Weights of a small GPT-style language model, trained from scratch on English Wikipedia: 4 heads of 64.
Each number is 128 + 24 x the weight over its row's rms, rounded and kept within 0 to 255. Layers, rows and columns count from 0. Numbers have three digits each. The size before them is the row's rms in percent of the matrix's.

# down: layer 9 MLP down (transposed), 1024x256, rms 0.0556, rows 614-666, columns 128-255
# up: layer 9 MLP up, 1024x256, rms 0.0557, rows 615-666, columns 128-255
down614 108:099171144136130104140138160125142135110160153150103103094162115106117112111136151141123102105127098164156127120096113158155133168147153123156142112143119128173101145147074110135097112095145111112120115121120137125156094133130119130176136142150116134098138134172093140091109088123143171154169104147146125127139134108120103106093131127121133104122137121171147136142133142165135095136143
up615 103:137115091139085157160130116142110115149120137138150116144141107147146081153096098087156117117132135128103090134149126108133101117112132105165093178116127095153094130100159159101106111119162149145129160160141110158119128080047125132097143108141132156137072136138134130164184164128143146151100169095141147112113142107148162116121082172151151123127123123125102143082129138188132162113116
down615 109:130150130140169074098116111114163117105111114150099114122090186096158134107084122136154132058071127113149166122113120142091151108154100124132161121124132112117165160128144131128153145118110094123126111145124133111124156073186138154119133149134158114113167109168143126108092103151112154151114097118131105159093101111143117108065133105131107121117132100078129091142129131120138146129161
up616 101:132124102131106054123167134125137128105108139132095136088115134150139145115096096087112089126133146142124100135125090136181122101123145102142111108124125103114155144089162089122151128144157137096152128116135056115125126127172136123134110113163166123128115086129112133170144170121115153178133141085176099118127126144137140073102119169150123177143152177145084095122124128117114136136121
down616 102:125183140110145137110137117115126133087141099128177136125086144150133137143111123185158118111138140123152123140137138147113165096089135154164096112131154093088138112113100114189138133142121096167082133119145088107081145144132091107127127130119122108145129157115134139085185133124131156107158153113120136131136125097112104156116148122106157110161088105081147132160116137141143149111105
up617 097:110150096111114113161119142060156103094117113140144137123124106097137076189123103104188103143111141086098132163083112095116148162101180152118107156135143131117129118180129161160153128121130115143136116181163106086078099136081154159154156138126102169164126133130158125136120124135130132137104142129139128118134134078135130143089154118154125089156115139159138112111111122123112129123081
down617 100:148145137080138107115145140116158082138100121129085125132161097144172094061151134141133150126153105106119170124148112115090127140161142118101102143116093105127133130128153102132134133124120126148103121108134156120147174170161110161110152123186130110166110126110113137105150160154170136094118155118137120114150113112163120070161145096094135138113140129127110084132143144113126108134132
up618 101:173185136122134114122116148118164144145147158157162143089107141128103120130127129076133063152115118159121140153151115124152137107088088096142144120111128151184103117075110126162119136131157172127140125125143140100088083124169090132153110147151141108105118144142124175150155140119097147142088110091115137114155141096167153137141125108136160138147112155144110097113109156125139116115134
down618 102:179155130159088109108176085105148105106140173109169116150105151148171107163098115136113118142121153138122152110117111122091090087137100147136109163106124116131119084117156091171125103146131097143085124086149144117101104145152126109109132125174102120144136119124138102105159115142114117174117144116131142153130164114137153138132137149120098128127119143112142156088152158171119116138133
up619 112:134160140133127129107117179161129115101147165103102113121137148110121108134161078122139132127128125116106112145157123118150145094099109146121152142155083131101143103086177105161116128159169116118152103120115120058109135155157113121165126142113161106092098111092070134093093188156151152142119088125155108132108141154113117113109124098145143138083109115136150139087172129155178113117122
down619 122:078179136123146110125146165083088077154086139122130114167141161113147165097173149114093128125129136131101115137107101075152099159110144163093132140096150151126136124171171122077111142089134089109180132125151105140156171141162174105148131134103140130125133141144116173128145105172105172134166128136171137090128119166135133147091126111131134150068143162166151113115136127134117143168102
up620 103:128163141128108127135066134115149130087144160118200127113098118129136130127163131117175135121119108098135103154105160115157144151139115142134132116133119090161108120129065156176090161166083122128150123144139109121102124156144130166115115166087157092119123119111149158098107146114137128146142155094095063096100116126144148105137120116132129092127124143140173126136167090157131108118172
down620 111:147180143136119104160142114126108088155108113162134166147158118117118090113144133101145088126117152152126098150133116173078122095154119147119137147121118129137161107097132121094150101135121146172157170075112145155119156160131120150132090134093131130086137144172153145093075118114126136145206183135155166124108085126122116109172124108125104157157100104120126133121101108122090124147134
up621 098:127129124166112104132112125149152136154102118130121128092129110131141123173089115129138154151177124130105096126139124116152133112113137162083151129104164095162127169144138123116121127140097120078181118133112136101097141106102111137126126170128117113132154187131147130182189151106119137122084075098143074137137133125147119120148144172139119134079148160124139116147110144149121090084120
down621 094:134098128113091081087140120102111129106152127147128147096158139173134143146108103117134154164154102182107099133138134118140092145113105128138119135158126140107135164062091148122157101127149136127169126131139133099167113131113139121125170086123128149094115126102129130142125148170096123120110130140121159110101165123135122087116134112148179152162093151092120171128122121141102165143124
up622 101:133157137124088125116146131139139126110123155159109117103164104096102101102102128107118148117176118116128108173141084136167178150112148117098103103146146086134170176134141128130107132145162079136108155130117085160166118124069135124145134120144117120097147127169113189112104102136148140105146103127114125135153143138109145108141112142133134151110131132143123110116206111122107127121121
down622 104:090153107133093120118160161111140123111105125109111084113166165129147125139135073109085141073151104121163091129089159121147088089120122121117156114119080119122110136077120142122109078113128122141138139149086090206088116129087138159124156123164138101155080095120101127122135137127141111143130136132105115137098103145113142144137146140139150148132138106135155124146164124131144107079114
up623 094:117124110152115131099119124122152166133139111110097145114142104125154148167124139150107135105124127140095136124152100094121119137098107155139191143131132075125139139085132143179104111141108131142143110109168088159112113095096139133115126128093130126141157131117127084134125137171138122140138142141129118170094181095157125112107132108157125116148060131170110079077123163131114153102136
down623 090:104132114127171126121127129156105151124142107095097119133143130147114060112198110119159118170163172137161106176152198102143135129167158138089121168149121163117138114065138151093110153117169127124127133115126143143133127152155161153128130104113088126146106140111139136119111110113139114136119125128140127106147120130131140131160128140103166115132096141095173140088094120116108104187130
up624 107:146171153127117127139111085156158172110123159111139099126169102134099109165125089137163134090141089130135147118125144111124089127127136083119133148148094123103089136117123120113103100141128132121141103085180053136124132158157152165151177114124148160126107138159108167131137156161120155117115117103140150131127126132140153109111110118140139165112161152141103127126133110135126110144144
down624 108:153096134102127119135115096104110117134155121165136104152137113170151131111151115155077111176140154156129143123142116122095169170123129128129105115094137088119171127131086104175101135119124128126095105136125153096112094120129141108100074124158089136147140109188139121137141158129135124136142138163127131124073112109169158194147122098160110147159081151114115164155107164095083169099098
up625 101:144162147157130123143108149139117114124136145121141099162140090102127082115173156124123144097133143137107118081159145099123124128136122133078151136137146120108144129145112120167114111152135104078173100144101102102132128105118167118156137140139140094089113142096080129140150143108132101110137095141138142084096148094104087096149145144116151153087089138143139154102132139162090085142130
down625 102:122153179116152157093122105089108110110130127081158098166109140149158084131090151125117145160132156132156115139103136116116140122085140083149156156145150166100088129128125118136148103149159126182092142134116190146131098109149112160106143141101102108114114138142142153132086150138154118153108169108145142148100069094147183128129132157136121130159124078135105143110127140129103131106121
up626 110:109125113126092117113098097171167146129097147125144095127163090109091115158148153117150135108141140114128146099145146138179120117163105153119110174114120147151104114110110129139121120157171134101172114085106138167139094142108114133131196126090143123130157097113114136120106132055151171117088108078126134162119133135124105128108114139105147130125133091136127177113150139159102123138146
down626 110:134145146093096103115120101054161132099135121142164116136133126119113141152116090130155108146176117148123103135123140118092127138136133102150122176128170148084144165082103104057146142090150136109153131119123117118111122084139096105162157136145136086119141126116123145139138130127120183119140104106104128141117129166119122117125124126139142103133145152072118133158115153114098115158136
up627 105:101146126114127085089120145060124150097125145066115161128139108093137109115147150098152142110123134107134079142203142112142130129147134117100150136147116126146066148095136138145071114146142155048133085147139134083127118146147131082171143129125113094164128136170105118145142142157180131150117096130111160131100109136139149113107143112106153122157110173154104161099137117139104122113118
down627 112:101155137120124109138144127152143119150088152111154138127132114095106101179134122086109138122120130133116128117088096111120112138147144141143100175124140149129132130139129164105116139084103112183142189120112156124100113114167123117113154110109168165117114102145158146117107104141104111139112116149106112118146153113091154182133082166173152143157137103196147173151147138147113110146117
up628 110:166127099134130118126104097130094121088124153096169148135149146093122154131118111107139151160131104125139118105123129104131147104135100104154181138098106155121152141189116171079126170108147149145141142115186125117130157136108120142100157100130138116178170118135138124111112123083098130144128128187146147107104135123113160082142127173121169178150127180154147145113131142196070104075142
down628 104:125074167166100168090120131154099106146137124095120121123119122107141096154165146137110118125184101133116119122114155159156112108149119152144160096084129097110154146127150129149141132158085090135128113142133087088141101148161140100182124199090127120114133158164120155105124109151125131153126157103139137143136120160164114160135107168147113078127121125153170101123154133138163151154139
up629 079:097135127127101119120135142165132109116107132148160114121155112148103107129184118115094104145095109119151141129132118180094118078167163127091106116136137141134109102093107102154119141112091113165123135132081132115133109114130136118133196169148157132128137132096168147093145110147149124114062122130140152107161139125195154128112155149103143128114143151087124139146095121106139131108140
down629 077:134105136106116114109132111109123145140130135128118110116145180124125114134137146140156129145101146143126152140150106123152151111115101139138165080095128135130142145089151128117146122150138173133150134123164145124107152111126206138136117127083123137088113153126109154145142123123128137162172167163144125116106135106105160125150143112152119112135130093006151095098142115147113127099137
up630 096:115152107159077132139093123123129162151151104083115129097099132091131110099135102097115156153122108117183143142109128129124157174126148100152151164153134092112129117086155144076125160132117091134144102141121065089141118130106123113151150133139137105172086142082131169153117177115139195125122132166131138118110127116134130131133079121113105120148137162131153110175141157112148136153146
down630 092:164098116120108124128163138122143109112115096187139137080114106133153135140075144133122128111056109103150105170144142110109165089148122135129117084122130141119085153108149126105099154116107128116176143167106156130132120133120131135097140144115123138133125135098125114106172123092155112108138157122144167135124104135145116078105141111121123129109143077102139123094121138106098128140130
up631 098:141133116130128170111125114176148174156106129097115108132129152109170117117122113143116132141117115125165118080141122139175178139113122176102122098120141133144140138109098179146121149150150167108160096091136111116098145113121086081120139150125092123156111126119098138117110149151106133096159156112150189113139137172164128156123154159124105097104098120126124127101147095147078150069132
down631 093:168121120157115106161125092114104138089166103094117136082151162150112131144144119185152092122129117132139128155110136131141110100123092109137166093111113138131116155145113122118171121115111121142079109105146106151187086108120141135123126143120142203144137149157150124135119137179132106086127134122128085102125120103131145128148135096155099134125132106121119140099153180101131148126139
up632 104:122140108148111118138141127122101144146146114110137138139112141115125120128137118155119123104118127083149115062121121120112148124151142112138133139142111175139108133169076118129114175143132176147158120133180083119155122147140104102133167105146097142144088125132137161133113152106127144134121117110123161128087132119153149138100113079099161164085136088134131110125133131170181156112092
down632 103:118147117147144149095160142177166113172112135110088101154101136096141115135161143104093121119133140129123151109113132147129096110156102117115148078102107142100137088154114150131140109140081065126078109129123129131132141133142102106128107137152140128124129144111143150112108125139134111128123116162148172125121117159059126111124139113125130150133128128154118112121176138125107129144107
up633 106:124115133127171161150144113125128125154119104136103129128143124082118119132108107110130075137100145133092134127152113104162089115108110130090129134146098133097149127123119116151117147149125168080107125152123143073118154122130142168154116126135173113121142147146124129116177135080152146159091137116122129082147131129162130109127146137138176120148135124147157077134137081126141164078132
down633 098:150032116160126107161147110114132127151142121091078129126146165141138133137142114132141101113166114108071217113113138133117158124127101127133156128133142109123123097105171154174129123102175084089143090105190147147162141107131127112137092155147141160134145136116131131137136121122163166103111111135144114103083131123109087146093133126115128111084103147108107129124114128195142126151159
up634 086:150119146116127133098108134113123119130145149132119144068123167150114068120113139090167103082155144123074107141126141110124142105117111140103142110142093161154095091120091137143092083131157118120126114109108150135099154145167161149105138140133132112159132146113149164098108171110124134138065122124130134104167119130109178126101080143168137174102118106133115116144105139148112141133082
down634 081:107146097123128150164144096106127136124128164138143139134124127119141126125151137152145104153142126149125097117150116136133121150151150132126110075102142110141129121114151122136134165148105136101110101122152141117131115109116172144157103113116144127075133136112113087129140176144112138119163132161141150099113124138175149150139132069128091109148117120073138145120112103110144154113102
up635 114:162126136128122148130139129148117101112109136097146121155129086110135116109154117132113143173103122091133126083115096127091122122136108128109149154141150138147114124115118147146126165147137137154115108106150102085138100146145126107128132101078121142106116140115114129162115121118165094115104125139145139141126129111133164101096163147124155096106153122149116140111138146111131091098140
down635 106:113115141063078168147160141108119191176126150116144129139122146092144155154096160156129147131129099132158137143109176109108174106113102152147103126142124121126151148126163129138086115126108101083149103112095115119140093177146125128176114074108123137140140087143110106117134161128111144118150114125104143134102129161166142131151125137075147116109130114087154107135145115117114146129138
up636 100:130123119114112116153105120125132112146163129159121132152153085146112121156131113097160089102154167124132093124124099139176083105138144108130114134126095147130109075143128130134131139104121125118126105089183131146136159142149165117145137125102135102151121088139092158138165155150149140108179117132133134106125096110105141083110097111124176147088109147121083127096115147100130150158112
down636 096:132045117104115140151147145151105191136151085112135170124106164119123105169164132108099107151124109130149153132109143128131127145145115158132092189101143133080078142122128103113162130136088157125101099094153128121152143140099127113088142174135122139134115131130125109130139077110149125119107126152157136108154069133159146132120152123112178122149140127057144119157146129104149141140133
up637 098:158121146166105159141114121170179097139152114130115217139103074109114112115142099124169107163128139095153116139118130124158145141102127113133157147085115148158121160132149113134101140135130088111136110134105150118120135111111125116131125113107117117098086166085159107123078143129105158137145155122085131118095112119165142124118115119132133086090135153111164154090141164155130122185113
down637 097:113150082106134127124133141110134135122118132150106108141122126159200154127135081125105128110116154121143152155107152122097083157122178137119087072150141158120127119117109101137159044114127121127150157112151130142116133108149129154117112137132139140127119067116090136164135128132141148153095087136158126131150134142121115110124112112132141169119158132107089119133129116111151102093162
up638 103:099114156118113116116123128126158133138126092142156114093103122133157164108096123154128092149114116134111112117136108180128174094121142115132152138128110150163125129137119183124114162159112129115117119105146099090115112106121108121175124056132150129122122118140120161099156118115113126102119083139120129163149120130132145139136138121143151169059135148191140125136170150169147117085128
down638 098:148136131093123135152140129131126161163165098095064121134193140108128093110140124146127063118126133126109123143121108119069059167113119114129135101077122111120144061158146143110159155117157116110145122135123135142120094139159131121124126159148158133128113124090130158142115152147176113155154121113154139123134115145131107121102182142163131116128126095092101116138125129145145108166107
up639 103:152172108092117113152102164147151143103107139085153142069115119060097111118138110126147159095128145088125123114133134088145142103073111060125121120124115114129113096084108107127115139126125117136134141145141081110097134133157159116172116125079098167133126094135125142154140124101084121159143093145176145146116153131124177118114153133147130073128083132142134136097139130149125136102146
down639 104:124154129166127119142050148142143126127136138129128093127158136130182149124154109144115106112137110147112147119163176160130145128131138149132163097139092097160134169127107115135116133102172118135111105137130106141109179129086111148124143131163114089129140166105126132126074163120157093092110142114122105128123112105098135156176141077157118140124156109123101105144099158140142123136114
up640 108:101131111107137143154095119149160126134112143133114093128124124101094138161167111135147092185163141099130136115174134131115113127154146125121097116115163133096118115091156125123086158146123128068166100090137114120131127099133153076152167135162144117150083161122085158123167101132121129171096118142156105043117102143103165104111124137146139114074127129149146133122154137097139142148138
down640 112:135100103129172117126121102145139142095109117129160146117098111093122118140111112116107140140095167162185158145143131115089164117134125116117112121109112092115174076161144139094149141119077145160169120092119110107106169143138119144062108149178135131085133138145114148124134145134123146095170117153160161107154092153102149157116121109150112138138157082181140139081084087128119136145099
up641 084:114108131121139153133134126139125140103135127124103101109093126126136078123136118142112060104089169099130151182131116137150110121125090169099117147119098146178104109152151108143118149105106156136123119142076126114127112105144129160127158149152071114131118120145150119143158111068125140134132102130137106124126128103132167091102087129126147111165159105138119171128097096121136168143112
down641 078:125045143147118119110127106119144087115092138131101114168173128139125152133132124134178139158143122125127134098115146067129154123116070125131124105132153110075140123126094139145114121160113098096179088113174121128132141156104142119115115163096145122093141159134117123172133159134155065106186183156102150142123113129139093155121120106143135125123101149083141099142134150149097093110138
up642 103:094126117140144160119046124093146153104136178142118168113137112072134102098093178111128136109116146125137122120106164100107122160073112159114121164134140160113117148150095143152089139170119072169141144158115142117096103143101127141121159090113118103135110151100126150148148167112123131117069151117138163088133138078138143140123113147140148130131103188127122140106182148175151103127121
down642 103:109122101143123128171173109093158155113133135136128107113121096138126134130130143138146161118116149075139086160140115164121164171131124138130116142134122126150151098151104148153131167142107127150181124138147133114135102123087157105094121070116121145097173143149149128135117109124101127139159179125138130106138115141134108115081146112116074132151101149127116167170144149124114131143139
up643 104:118142140121135131144120134111156145062122144101110100125105130094155102136116126104143143157092144138096138136180132128148128115136102166110115133143148134184139176127103155146101126125123114144139097131167119116140112122117141149142119127127110140147110117121153129145112123135156145128149107148141110157087084116109167156112125098140104133118158162143122126136147091148184110103123
down643 102:109127139102157139113157145110118091106136138117134161165133130126140091122144106138139174091143120138128149118154150105126108094145161149112114116134113168093128131138168105109148135094138147105128142129103098128132123146138141076129132128141162149171124122137138110126114108125115132115099096110162080105154100137131102117165138173152145117136155125099139149123065133132113154136134
up644 095:144139110111075109148127114159110145137117146086153111129088106128153141095166135177149132143116117145091101096144108132135118152120138108146174185099102163130112137090094143126153130127093142150082102132150119124114216101068109157163126133073190138147179111110116134111165141121168151139153105140104126104123108105136117147136099128119107125149101144117142134115111106154067150134201
down644 097:128106098169101160106151114113180117122147161139115138096184145125099151110082146144098131118136115105120143158124131114079111092106156142140104141155161074129120169095119141119071162156130093122129132127116157113143084136089126116108128168127125095127118136117137161169134113133144101120138142131112161137143158137106120127141116153080101155092147126114100110102138159117150092149122
up645 096:129164108144087116153118143156125117132101115126169140111053141130107166147147120135179119152123106146145137150113122146116128100171108123089133138118140163152137168140122135114114144106125126090136124167146097174144138116139096110128122149149105096154106155110085149145139137100137126140148153131166111106139147108118104119152141169113137144111119123157170139110146180095173155162171
down645 096:081146154155144138156145116107111121088122096130110106134153130100139157145126144145128178119126143138143089147082068132110128143136114108112079129156161165118119102086097085114110139147114105124149151130133148163138135127128134146105112112133109095134107136118123098117113110133062131155126125144065125178108135147112126134144160178156173088146113119176134165134103136157186107100115
up646 113:123165123125110130087117093123131112088129149150124146168127164124116101120104081099138131123141131100108121109151105127146098122122156169137127154110100095091153142091116117118120114111127138124175129103137092114121214130117145146159127078098161120117119124106095112160142137146129149159127126170150114128153086110145152096129126137172163108119142131137168110095116128174114139125126
down646 106:121107151109113119178128134155124118128119136103092143108114126151077132125151161124115094121075167171150121144146136118166152102076130137144148137108102116188171118111148121129126095146155113114126131161142159133106120154113111109117090137159121115146163155075120117178137113120175105166139135148131106099094166108133139118104166125167153143136144140087148147132124099102176169133128
up647 102:141152156111123125122154152094176108151099137126162126104160059105134112141120068125173124153180105136102061122116100106122120120093128104118075137144115111138137133107086161106086153117165105096130179078128128126121139123111136127158120170098133086136071128080132160121141144140135182144118144159130146131138130174122118116118076157114155120143123143098166163125133163159178098113088
down647 104:145141124165098163121143124121091163122140150102113126161147113112130124131104163058138147104136124124127138132158171108171136155077131110139098107130098101121127150156159132100155120136125135149103072175134163146129129145157156143147130080153154128135113134138102107105102154163128107142129099080124147118143161099138175110143123135167165143109145157029111096125168099135101146113114
up648 098:091124107136124140193129193113151148121102145103164111105138151140135152135106134127167144137163132150175114099120135136154105138106138083132133136135096140119141109159073138128122098130142167152127158155095159110123162136145119134149172153142135103127088139099094174129119110100113131112126164146145142135107138122175146143106102152137082142130070164129166156082112167120121116107134
down648 092:149104130125092149092120160184128159136166095128152142149141085172130117148139119115102143145095136177092100103145119152118138144151142160126111143181112124137129102135137149097090099129132107095104101114090139117109093131103130112200148099128151102142125130143106140186151197102132109118092124152130088118155123087113165070107132177132132142086175160155096120115123133117145120127125
up649 103:168142121129127136101177177125151127120163120150144130161120054153154125120125128138156115163111104121131091146125134118167173108133098121155119127154130083114121136150092133141121112132119122113135126093118066097101140135114130114129163087100103150130092119110086124124122137060167109133119087117138161158110144147141172099149119118165117086126110133164167124093132167128108113091123
down649 103:131137126148136108114110137127138144125112122138139112132135094149125161092136181100121112164096132114146051126150120133131133137106140144132123062134160112111151145145166103141160111111138107166114204123161087075109105185136093116127124170105154133137127136082094141094131157130140134117148126113121110133136160151109102126138117102151131102122088129103086147112145125132130133177169
up650 099:127133094120109143143126132157138094102145113162102089121166112158113129115104152129126087135136112140082093150149108063170168102139114122109110187152149132091097141121108124157149138173113154068123121133118132119110121163130136176137128179150127152107112077111094128136127131128139143154126136122117120142139149115140091159099170176125142169137114149113144130113110136112109092142136
down650 103:117134156134125069110139162124105149131138133151092118159123145122167127097096151165126117139083150109133122090132124129117097146140118101163113140156144134140136111145133150127134112108152058113135054136147093138142180144144062086147152148178129090119154180100137117124117109117109104085107129161096118119096167136085127126129143132130107121144110126089122138134110149155137147196123
up651 099:163135115111092127135114129121154147142123085143115142111172163113143126111154140127108107133119128128130127156152106133192144148124141152115152123124156119174119173133125086118118128128103112123147089121119087131114084129137103106158129120102175133066139127125105161144175117091129149103147103132082093139156121121178147084157111110144080116132144129141136137134111136126171123125092
down651 093:139148111105128139146055110151094128112079109114112165134154132138105146129103098147147158128130111145147144142141105056143134082141175153087102051146143097161172141111120086121141140115111123121106138109113087091132145140162134158121129093151097154102123158117146131114098120157141108118141074076152109154155142116160148152095106151133121110126124146124124091174098178138131121163152
up652 104:113147120175128140123118138154133168121140147118124100099120131130149092150117073104160130141159140117119108101104102153125107110170088124086137131154136088123118088115134114134119166131122153139122122093145121107120150106085172098124133126089144190103175132123120145155168093158092138085094097098124151124158140112141113145116134176124134092145101126156084139120093127121119156092131
down652 106:119138107129135136168126126156137155128105078127148115107155157141088157118145132113111145127101106120064113154136123113122120110135152123135134170178100108094144137156122140092120138156142106098156148155136090122070098141122115109196138115110130148145108132123115122094105153137197128177158142099137117124114086125160174114192136134120117131117102164134124143136103105191117118116137
up653 102:126151098140136127192135143146132120128109136091137089108128151090146087166102106098172138127137137133116135129110102111140083139152161116121152159113093154110125120141089093147149106108168142119170140153135117164106127125150150147175112122146131166089118137096075162169122118118150153156130132103119111104131156143123158089115112118169115109171111151144121109100116110118123132145123
down653 103:125142120140145155128133097155129133167093163116152128135155135151090059131120126168122123129116133110128148106091142097166143160136111106098100130120117127056180105140124184072144119111117110116148131124115130126109143131142138109114077159135127130133120168136145158153130117118132148143102128151152104083136136111103109125109110146147105137145140163132148162099088107166155122112117
up654 101:117149107141104131135104153097133133125162164128138117161117102102136135140093086135143184178109110170073076096084137110161088110121119119120144153151088171147146126129110107126074101094153133131152150167149115096116101121154149118128147104130106110126120140106125117121126130113128140107149109143091141105164159125161167105106131155113177124110079179132199088113172135156145131120135
down654 108:104157137162114126138114106180136147137124164132110132132114129149125132103110151129137091116151115122164150082162102147144135135170113120141120082166116160109112176114135123131119111158130152109121169088162135121132140111093153087142110149134137154134185110143147098162158176107068114150096110116137112124116128150099118134164172107150103130109168093173106174128126134103091122106152
up655 097:154124164174123107126113076111124101142127177152153114117121130104101139140152126121124148190132155101116115116139101109123073137151129152155181184104113162119100116121135118162093146138162116119123156138132123115120138121134133153166163121071125138101134116130156135163159108108130160200117118146122098096127133146123144163099141110110147112097147119112110139094142122204112157132137
down655 096:119106159159102151103149166107130087120136114133127141103130153143115081171075123122090086106084162177144114130116134102159140123125115125127106136146077113130092135139157152074121147132100066150144203118170151141128094108139132135146164111137145121157182097089154119183083131163140145115119099123152133132129136147145142110145128102129126104119137113065100110163138160151114086138116
up656 092:122140133151111096179114120132136133158093165110127114139130161142109121092126181159149083163118149156122118104129129170116161146084141108143134136163090168105150107072089129150133103110171143111144143105160145126089129129153133076125136088113155130074112130122074123158124128067136152180139134136140143155123145159155130149091102095136078153098157145162143161145085146148139147132120
down656 092:134131136111119157159153159116099130133176080113091140121180148093101139110155129121120096127124131086099148128140114109167098108142125135089106073132126110119098155154113103125148148132136118120096104096073147156124117144065111153147123124163115136146134121111126141106146128186093162120099099192109129138142138128131172118104118180144125123141139162208129123158132144132120112117096
up657 100:061181105113129100138129124104143122156079162169124143113140142102155137107105110133140095131090127114098109091153115115148093100147119113143115136112095123119162130137113150143123154156117081166135123141119116141127201117141172125129111069095125130169071108151105121084144118097133142125076122125137153123136135112111167139064143170106112149131137137168148108150150099133119095164171
down657 100:149188094123120165119167135093115110130178145156130170115130127145136129116153149154102130147173150124135104161114137136109093111144125168148123120168164104095140126124103113177101112119140146105156134141123111100137096153085104136117164109086154138141120162105106144158126117141147136150120124133118103144142130159111157107141105144174125117151134111180089158120097135122144112065096
up658 100:137110109140127090124107068124155143082138116112185143151112114120143152192140110114134123137132148139169115141111080147123158100131152154108173142122085115123145108102126150131112147146146144109172143158120047113138115138161091143131130134131104181120121123112114130169121121091079113127101109104127133124152177119125101093100122106148116162126110143135152141082145125121173105125102
down658 095:129109122095173155118163165104133170153102116075117104151105100129128105124163119155099091128141141094135110143119130135107122130100151085100172103141105133127118137122130156166124153129188115112132125126170089120171170129119134113085148121142134103143125175094105139128144143131071094121142154110153146170130081123111086164127096151102163148127133139084133118156126154146184107127097
up659 103:161157146107129105169110153135175164104183122113076145113120124097124115129099093141106115141138131128137099125139150132167115148190102117123132154147118135113152147124131139149126154178133149109144140145165108114159083135115135115133180107159102138125095068159137149160139123118190161124134100128157158134122119129094134134119149126097130144091146116103107148151132127134172111087148
down659 103:083178149118101090146139096123134100148125127094182125127138173143175139109131121152140124104158128176154124155124147134123157139166154126132184160109091151146139156142153104106124107063146140141121157150121153132100093124091133124144171084120149142124137131124105141157122086148159157104157117142115092139104120136146122118108130162144123133140085136109115127118103131157131105114097
up660 111:115136118110133147149134151139124149142153111156075099135137096140148075135121106149186138147118151157123088128204100158162097112089162129108092149136170122112103120109092093154130145134137109097145114104166165119154155161144086148115136115128129082106062147122142133128115136119134132186150094132141117130141163119102201141132115121134120128117132166135147159176165106117168114116104
down660 110:117130134073141114095148104135145126071142160154091112109077137168112147095088151123126168116091140135103090108141152126152093137108120111113136153137159124168133146136137194120111136165141145130151142111139154113109150124109152186117139142111093127122087103145152148084116131119159127184132126123085119176147103130177165115150120107175069135122106145109096121173131105107166120118171
up661 093:116110122160151141097149107122135138114106125106115145107172146137139077132150111119140143139119102116140134117171108139106138132114132120113140140161169168119124191136133084142119143149132133069132074133094121158137152155131118119118126128106114165122155121102086177138157142124111168105102161096089185105122105111149137157127107123126094154125152120159116130127144109162144127098156
down661 095:119155120080191137101144112144088122124140116106131073106090139133135132160141095130149135115117116135121181158124127168122116177142124137138124078127147104152148108120147098101148126140093142136115133101132118139149128111141127095120172109181092162176161098128123079150132108110132093089151098134130090173098135118137136113104114127136099098093103123131166121134128093122143144103077
up662 090:140094120132107082122104144112127096138150149157105111121142094076111147096114142125120128103136100167129090104154144092140159138102131069141086184127128115106099145187135103187123158127138145173129142129083126109079126106080131126153136143096154114073170151111111119163172150120140136063130138145136129091146108118159148106115108133148125140086101135093151165109191088143146119113109
down662 089:137076098134121161142151135140112127152131141054148101128121117161163113130175160129146113125117122117125123120123096118127110122091132098099151128154109102143097132111103117102158112140116167129124124109172146178138093088116176133125118118181143126153122139159139103109145110179103131174139096138133129141087119158143145137146153155144158092169139086100129136145104153129170167117151
up663 091:118139103119146106143061118137105135112149162075088119167172135115109158118126149127187128097158088080080100133143127144118148106140124143116170135112099117160152101088143114117113184139106102123126135148120134095163131118148154180140128111140085132117124095146132096107118124157127135103091103148144105107154110139113132104103144091144146087151134138119114138076085142161169144138155
down663 091:170168150129088114162176129116127103131162123142158131149093136161120100163155106148080167137118165092177193110109122121135149140137110135145118090144146139122126175143111118094161107112124075127151098091128163120127123134145150092132131122163166113142095147134123100130098120152158140133158147122117114090169164144131138115118192127089150107159108145118066148189174116119101130112120
up664 094:114156131153139115106103136167137141151190105127122165134132129107138172133122127083140133116174109102132101148178114133127169085124161110130141123111132097116187109118170114120129133182094120072109142096128124110124137149141104149168129089144118133119139126130110097117163147145117141125144099141160150101159180150134125097069116143089080123119069164151118150119159091110165127114139
down664 097:125101169114157165153144122132124084147106092105115115159134167099102116126176112127146141170074132173126099103140147137141111139105066149131147109116158145104155183149115132113114154143130132116162138065117141122126164159148143066106109142135130111162140121127158128143148112124120109108125126141104124121151151156104164137157166129116166164112121143137170129104100141117122107117119
up665 102:095120074124118148154098128119118130081120133091148166126134082123165153135123141111124113134106160097072107128112122189111094114135096124128114121139099119124159135113141167127132139156132111173116113135164125170072136117097122156140139137155138096146123139119110146149123124122140109175087128170147125113128132116135163121137103152117178100147120158117126094085152124126123154067140
down665 092:129085122126139159117170166136159122121137105079182143139132166157056142151120100145161127097173101131157074148108101120120128124126094168147144155106125155123146101111127187111121121134104143116089129143124086126126180104127164148128123140130139136113168123123172148144134117101139157121124162115143079116135107119111136140120129162131121105149140130084136147149147136127097133147101
up666 105:131157135154100113170136106132158147087170147133185103151126141129140109110118105129140120138119072168118113169121124124163159141133093116143107146091121117183105110140123105161117111154163128146123102130139130115122140113154148111174087083111123186122120116103153127158127111122116132108094133090114122096116109161174157107099116126120157152141098112131110079082132152176109126121089
down666 105:124173141130142086132096168120128123116144110091139141115128146117153115147166126081137144150142118126112128127132097197140150146129131075122173143111132125096090140148088104134149169132131114143140149063147133144141100137111131174111142132104104133106175096098151097148093178138112125106132139124162110141101138107115096149142122128112101130149098140108126156121086103138183095155111